config.toml
vocab_size = 1237
bias = "all"
tie_word_embeddings = true
warmup_steps = 200
doc_mask = true
max_steps = 3043
Each number is 128 + 24 x the weight over its row's rms, rounded and kept within 0 to 255. Layers, rows and columns count from 0. Numbers have three digits each. The size before them is the row's rms in percent of the matrix's.

# layer 7 MLP down (transposed), 1024x256, rms 0.0841, rows 52-101, columns 128-191
109:119171079149109116092097100076156115116141124149189141156148125132133175117104123172130151144120082153152127144155134144143138110111122103124087159076101090092120161114133166153140140138136143
107:149134131139135137124158118082118098095091136126143143152105163095120164135187150154145125138123105112095100134148143132112141142080154127145117119129151110162145136136125139142105109144111126
102:134173147174140114121103157153115140095124102104093103148093152156098113149116146145141107140137095133135130158158166120132138089149106135095117134147151161124158112106155177147102122120099145
096:081105123118135152102183137122148107137132137145168119134122133087113137122085111141134133136146161125078123133104145117162115121141123124103136152157168130152104137139128099142102111067114149
120:129108090169145101128155096123108139135139086077111126088101161151096128182145152086097147099133091132121118113108115118162174146134119130095133127115154165151139148143114145162129158106104120
099:098147135115126166101106141107135114124116116135129148154132172134118174127170132163132125121127145133148143133149088094136139112093160155144143148141127179157121119125119133084121181130100140
094:115137136182108114163146114146118101120111108086132119123141143142115091128124135110105140165157145117085136120143079171114126109116110117137136135140096125128156163114142185126147161094116133
113:092145123128125115117145166136117115148146138149171129130087112133117139144141136112109118066152133168109137133141148115152109115110154151189131141144069127148147127120107150132138112121150094
101:169126110111094137125120149158134150110114120110156096144119114114133092121116101116119157152079086141161159103178086147140134114153094122114146146135107164133135145092156107090140137125116127
101:121131128167164132095106115122101127116174141115158122110134136112127118125132118137115106130125114112080102130143095154105125134108151112135122079103174139124137128135077132120143093121158161
101:188135164117165123155121148116145106143083134120163139131136162106133141166093173099115091130157172145127156181124118126133162100133152134103124148076111163134142124095127111119124115146102140
111:126165116101166146097140133126121138135132093153121160114094136119113138134162171159070136183136128124218100129141121113132099138160165114142077148130095122094116140112142091150101121113146117
093:209121090149131110153124168115151116118139118110127114155101130114174133128149125157144115138159092132125118151111145121123139143122124148159032123122165118116095123129163140103080120118116085
106:146130154139157139119160118148141127103124105176134126155104122181133140136099122156142167126141107113160143173112109150126079108121179094117091134100117112126147149103109157119106105123164142
091:119157087100127130152131094118160103113110155139124170122204141115109161115134159159133120122123124138166099160128130123119100141128135149052111155107144132159148136114144108128151134132119151
101:148134117164129155121155164129124146142144143102137118131109103135148132106122128163160117098100145101072085096131117143125111141164142135111106074108139128131087119130093123123169155117128169
104:095136145142132116166111142122099134184124149123138101134102183132096176105121131153115136127107136143150142085160156154087182094102095166126132107138124129131077143131127138135129143119111154
088:098137059130117143147117091169149122085090101157140094130102078101116102143144110181120125134149096112115104105153128142089088161110121140084127119126154116133153088106115135120082179102109168
098:115085148145110113127114179106148103144119095090125102116149101151057112144124108147099121104098116110155097135092117132119107092121107118130100128146150121114125128121111117134111143157103099
103:087111126097130155126141146077159128136134133121087148134110138130106116146102128090073162154123164107142128126105112132100189125133108101127153133094090133131121122103113113172130190150152149
124:105113083138116111114158081142124171079127169139123085112150144141103168113085129083096161167125162142088143124147163130126154112145161133126134132162096091097150112102107150119144112144128106
098:174145130130103123108134083120158146125116134151128128133157127128165155153160071162145137149110112147184122123155161126104132111112128067128159103117123129084095144125124107173108134162095131
092:151095119152115126143141112111145111140113162129118165149122131134133151129163088090111141134123115088097121159097158131139109089122106119090112101118155109137133106176119125134082121093109175
103:120130146145113137079102133136171093142086151129121131142089128137155130170118086124108125098133147138110147121108140130146173163126160068091194155127138179146146171121121160151118113142092092
100:145141111157120124168172156138147148143126159122176142154142145128114144117157102110096158140178138119112135120179122096101103097158105118164136177124105149149166116086134065184126124136131147
107:145114161141126114130111144139144111142170092108109118144145139102094163071107175147087135134133109168110106134141130155134109110091131114136121121166081132136098135103164133133136065167156145
100:104178099147130143155145180127163130180125128124151143130123132143122124133095068138127132140154107130121098127128123137105066177148141100090096097146146106101124117158155146159102144139134113
100:146140185121136151164157119151159090139116103124103099132099149135154109132107141153127101154121099133129094137138194121141151144122125138126146136113093118140154122140130122092134115111127119
112:101122104112162122098082082172056111141112082125130152130096117101109129131152109068143139138162142133090135173154145104191109114121087127166116081122134124107108151114119119162160116097133158
104:157149131113163140115158103121126125146149121132096074119107142150158116129115102164130155175129148174142141121097160161140174140160083182110136125114138154113083117100136136165164117160121108
114:152123155109099190130166131142133124128094106116136092092129115094131139107136121092129087097139118105113152148196136124146108112140097117058135134134152115117107136117082150135109065139113116
096:106127155134155096130139144107133124105127149139142142087101139129125148105139164150149103128146136157141143075130100125116112138147128164144161116082164127153100159123152150123099158141085132
077:115139140145113120133151114143124181079137151138105124140113161115112110130113091165108105133101180150105143134165115137093096097086112163094152125116136117097115159108129176139118088103111121
097:149112072153134107124138089148130155116112136143158098137075155075185144111152097128148127173110120130158145129113128072152143088122116110125114109078166116196117163136131161121107115139115116
096:117129142102089147126110126140150116135154120108197157142129138110096134152198130126095122144138093156098098093117116163124164121146121119132121114111107131150107141141140120105152151108107119
108:143136122157149135182164118126099123125127142105116102100126107105131185147144161146118105111154105058157075197127088118102113105089159143152119132140130119131154130178072146114176162138115138
104:142116141132121140139126114150140115153087119120134160108124140091110125147100090123121101132088134138097170126121164104145138106127127130152155088113137140147130145131144138149138131096165125
102:137126097104086120094116119120120120109144150126135164136107156165146095138147166109159155134159114167153087137157134134154105113125126157103096100136125147136141170160170088116096110087098121
097:113127100134124142138074132087142145116096116146136135168093091134106148129094099111090160109136124133139129141135123091136122139135112168108130131149126158113121157174122128140119141115136139
093:143072074131138135098163126162100150170093168149140107097113125117135155118182163154113123137113149101143176117176152093164144154066143150134099119107110140148118083133107087122118158121142063
099:128133077113134125136082108110127119153131105080124114117093088135108110119106145128141122117140141149100140103119141138157175150150112139107142071116115119098134158079134131152094106111147139
120:121120145144145140130184142121130138122123136102106140134114127116190141154148150111142120121127182127133095141168142142148103125114113100095136121091122128101144152079154074107109095146084118
105:194139134153085093092153105175115152119122061139134120131147104120133124165085130175173168168123130113155139138143135134127123130123128136131178161128104156115144131117106143165188122129144154
087:132142144143152143140133131100145093101164183128172115149109143140117152135144163158152139095108100132155111149149123131146162130142125131072137061138169157094192128079125089108093124125167117
113:154172107177152133131127093101150161094143114158099109137103138101155116119111120119123165099125146115128140114106111143164163114133113096163135133122127122157151106125117105133107130157103146
102:122146111145096138102169090115137103155129106172104151139132154164122107093142128117116133152112115131102115160096094150142126090137124185117117136100083122150125138135116143124144126125132123
093:117064110106172154127098124091093145124090121140161126080150127184097159149137152115179110102126131106094101145143121129153143158149140127106101109145079134126149144142143130150108098112138121
108:138125146169161160148129111123091128143105100114134161088119107096164119125194146115133141071087115120110150122155115111134136140181073129168106112149117136115093149161143124142185094101093128
110:105080120135085204121126154118121159115171112143115103171139123089136137130112168121138091123107098098089128134110144125117129101149141089130116128112140107207091136114125102166138095095143135
104:130087082120112165172120153141141129099129158111136114106120109125094155148104128151123138135123122139126154111194138167157136085124159106147160131139117131167143141091136091124132120144119126
# layer 7 MLP up, 1024x256, rms 0.093, rows 53-102, columns 128-191
102:085113161177137159107146130122145143152120109055110136111112069148134114097119145118153156139106107131090108115120138082112095145144112115154127175128110151165106146152150097138119131128141115
099:099119156122085104150133119164116147113094096126147116147124093148177133101136084119175120141139108123116164159122133112150154148146095113156143117143100107139139151104101127106120102138115137
100:123137128128115138117134127129115097150127169113113138142121106144113141129198143078141117102109084124139148122160127130176169163139124117147092107141157118133179101126114117079142117175169123
111:119158161136083153110154092111075142130125147104140128125139121176104118141149109127174135153145103094116108129138098147187125132114130141144136134165101107118118112118106149155120131127130085
096:151072169138071127131132126122191106138162155116090109142111136148136162134128117132105078065135145144106132077127146097132158133149097142139114117132110128177120164071110195087067126128128118
098:120145124144141133045131167151125139145108153153121094158121152110104130116135089125159141094095092110118091124102124158136133127166160120123096141126171170142108169132153148118143138128135087
108:131150104186115119155073106101128117141123100156148157148123097143140149140165116147155146049144142154107098078146151141086113125124126130160158158129076131130138157122126138095153112110137115
101:100140155110098110097163105101104113110117079142185129142126125157117149147147137125098177121173119130087138138121114146147121138151155102099119119127148090134138168095160085110177106100136118
104:114092108108136158158138156125118122136149133144139098141080136143150140132154117158146083135165126172136105095133140087162126152103106137124088137143123068189136159123117139111111084142128160
103:129105076102128108124128137170100192161156138176128106090132111129101109126137122109084116144125149136176115121103175131103151147151140144114121118155184137092125124142097114142160147184131104
105:145102134181137104131110077175132140060114094129129157159171115126144144171109121114168159134115135090125119127098157116108119100106096110122130161109109131139079137116088134089116129124122075
093:167098168093176130112102143112167152139111133073140132094091138161122144105130146129102137139127149124110107115163144162113127107122112109118136143164098148130112162109104140117109121129128125
105:117162146143122121110167107129112102131123158166091117121167155133153163165133140142119117126111119115130116128136132093137169109134112161137093108139155092167128101094178097091061099104142140
095:126110122086120102129117152151117121133152124138111113158103093166094144173124138090083084105154144146124176124116127130137139157123121138143121139155126103107125128119082149139141094148139077
095:146088090097120136121108105127146128108092124111078132142141144107122125153113146109119130089145154127144173118140133079151129158127068136100158158138064083101096144142143135124133140172131077
101:142145142092075120134159133142114140165113141114113122127132138104129110144102117124165150106114156121135136092150147160114124122130155159146138110157115139113125122113132147114117135174106126
097:159133145131115119122122129147138125165156157111142111149094124164168149107122127115137142141159103165136134125094151114184134119109150156070097099120117082112147118123126150139133136149138087
100:127144121135125156065131105125140084094144109084094085132155150105156136107125152116142087104183139112117158103161161136151128140131100127129131160123167102102120131112109172119125113080173110
099:113136118122135151178099095116210161139162119144171121146169113159164109104122107091147161139125144080122154100104128170095137105129117135156148104127116149142101152083150113114139119113126142
115:134148076155124096139157095131113148126149135131094091103134121138131153126146090133083078137122126167098158136143163111130101196143123141138153161114132133110158118127119111121178131102135141
101:087127156164124104111113119112127130145110153118122069103089144117159122128128143120153164126142158146155126099148150123107136131096119104115128123125108121114139101104131114146121110115170087
095:120139087123112129081136180083114137120152119093137122182124111109146112127146176159129135137145122118163126155132120124140092128139155118161111125112114097104126098129088147093120067125155130
106:160139088139123110131117129127133137092089126110137160139139161098119126099097145098090179119122110126105166155136101139151166136119105092159092142114141119162118145094125113067119118131143112
096:141117113133118102152109135134126147099125157112144093109160111070089099133132178126096118129110130130086078075125155172098108075103125113173119179130143149146109088195116076118117114168149106
106:139098187109127170129110106125112133127125142165137109144112112122174110117140098190169126117156097127139112138082124085166134134097171110130151133106148115151111169150106150095165117163106116
099:133131094105127103120108139119104116085103096186127181122118153117098128124164084126097101123119151112111146167117104101124125110114158109150109134138154141109100134093096198132128072137120159
100:121148132163116129192138183161125136138084130116119115117115172150103110183154159170137159120103129132136096105153137157135130104152093137145117078104136169151104099115143165128154140122088117
099:158138142113115111097152135122152106103129093138169099128134125149114133149154172144104126135135136142074087155136169132129158134126185136153139114136143115112088113109154149122138132074127134
104:160132118097099146117142114189116116152130102088121125125147122118131111115177105113061120121135114125098108112147143148080101130096118170150161133159128132167096120120143112159174152156172099
110:166121115166136153122147125187104129123077112138099132094100093147111122126143149069125145120143098116152150092180154131118137102127138111108144136109107132147123147158088141105126141154108131
099:144108121154136145108123119119122152124152103119125115147145106173096098128148120128099142107143114101127122169156120071098114141113101143127109092107139120151150175102171137129127130134134116
087:142124110116114158079136122106126139128095169174116118152145122091140135131116147140131101146141117088133155159105150132161150157134155138142153128126120140106166136159105101086121146126129138
095:117175123097130109088143110097153113094159127118124122164123126118118147125142109101106131104096085157124132113129101148103068134115124126107147129125100131122134135160146112101143109108113112
099:142164111119084120139129123127085118126164120097104134112136122131131115111076135134125122120109166095149120094141139138151129138105152088139175116126104151143165114133113177124112112122136140
108:140121158079107159139156117113115122144103140175139100124142106112099102134145127122121126105102147077174154140170118148135120108121096112113121165183133108092148079112097166120135156110106119
099:096124117183082141120099136106125117118115138137081171140149126124138141120152128127118138040069108149156100140141118093164127112113134093146131088162112130154086113092100123172132121100109139
104:142132136141161150103073168150123143093127106092131121177105129133122098131130106110101128136118168107084106143138135146144104114152151133120132118110124135131120091157152148112156143107114181
097:164123120110115110113108105128103110100109102113066129147078147126128101131127102176140122135104114125177094138184088104125137134128096158133143152136103178133085134127133131091145108137164153
097:123147103104148158137133137123121086112134142102134139137123119129118158115159098127150166137126112068136098125121049142122140128110125120092145123135165138091147147138110118113072139135152128
100:114163160105075141131155113117136133166087092148117147145152142115126152131072135107097116089172163091145125106121121102115157153171124122139118119115103124173102126149132123097111152183127152
105:111101159133153170140121146108071150164135178122128131139149130157112134130154115122141128131084145100098109147121110176118156114130090157147175154152094135111128167141092080157073105093129118
107:106179191124097146110145101130146156127113121144110096129127090097179153154099132133077157116119125125114120115110131085143106133122155170115101152123110160135109136111135110086117163181142116
090:141129076162093161094141095130119125110141141109106138133145116110125152122111113110133098141140139178138125093149150110100121116122133132126098106115145083098161127144145105123117159148075141
110:118152050144078093185142050136108156149157119125109162159142137141108159106139099163134136120112093130176096155145147136154149111109117149146131103140123124142126151160110102141158115134152143
102:165125121147168161141111184092177098145144124110103142137140186130156115097127145103078102116103131112100142138090074159119121140113120156175114111108140136170127091129124097138124149081144100
094:130166102135104126151117137176102165165139120154140151085095174142146112080143080102155111109113118095161161112169109144154151184128128161112111114128090122114157168139102084179118113153089142
104:092075110128123147144156132104132172170109154104146142167162167113120099129120112159138124122105124176150127116167118116130104124128086130130139055114110076154114128116120102161140119111114178
100:079138105108108150174106118152087094153171161123111128130135124179157093134173113102080138130139097118106173137163120134084121119099176154121119094098165107087127126115149096120073146154128096
104:151139113149115152118171120144145120082132139122123116118110140137131122151140131141113143130111087121139190123129143095150141155145144142182130126165113113142145099075093135133123103140144129
101:142109144089145100157131128111108097135098138118107076141129115166102136082144116121121162113154139110102108118106104123124155131089153170182169088154134116125141125103104163155134111121151109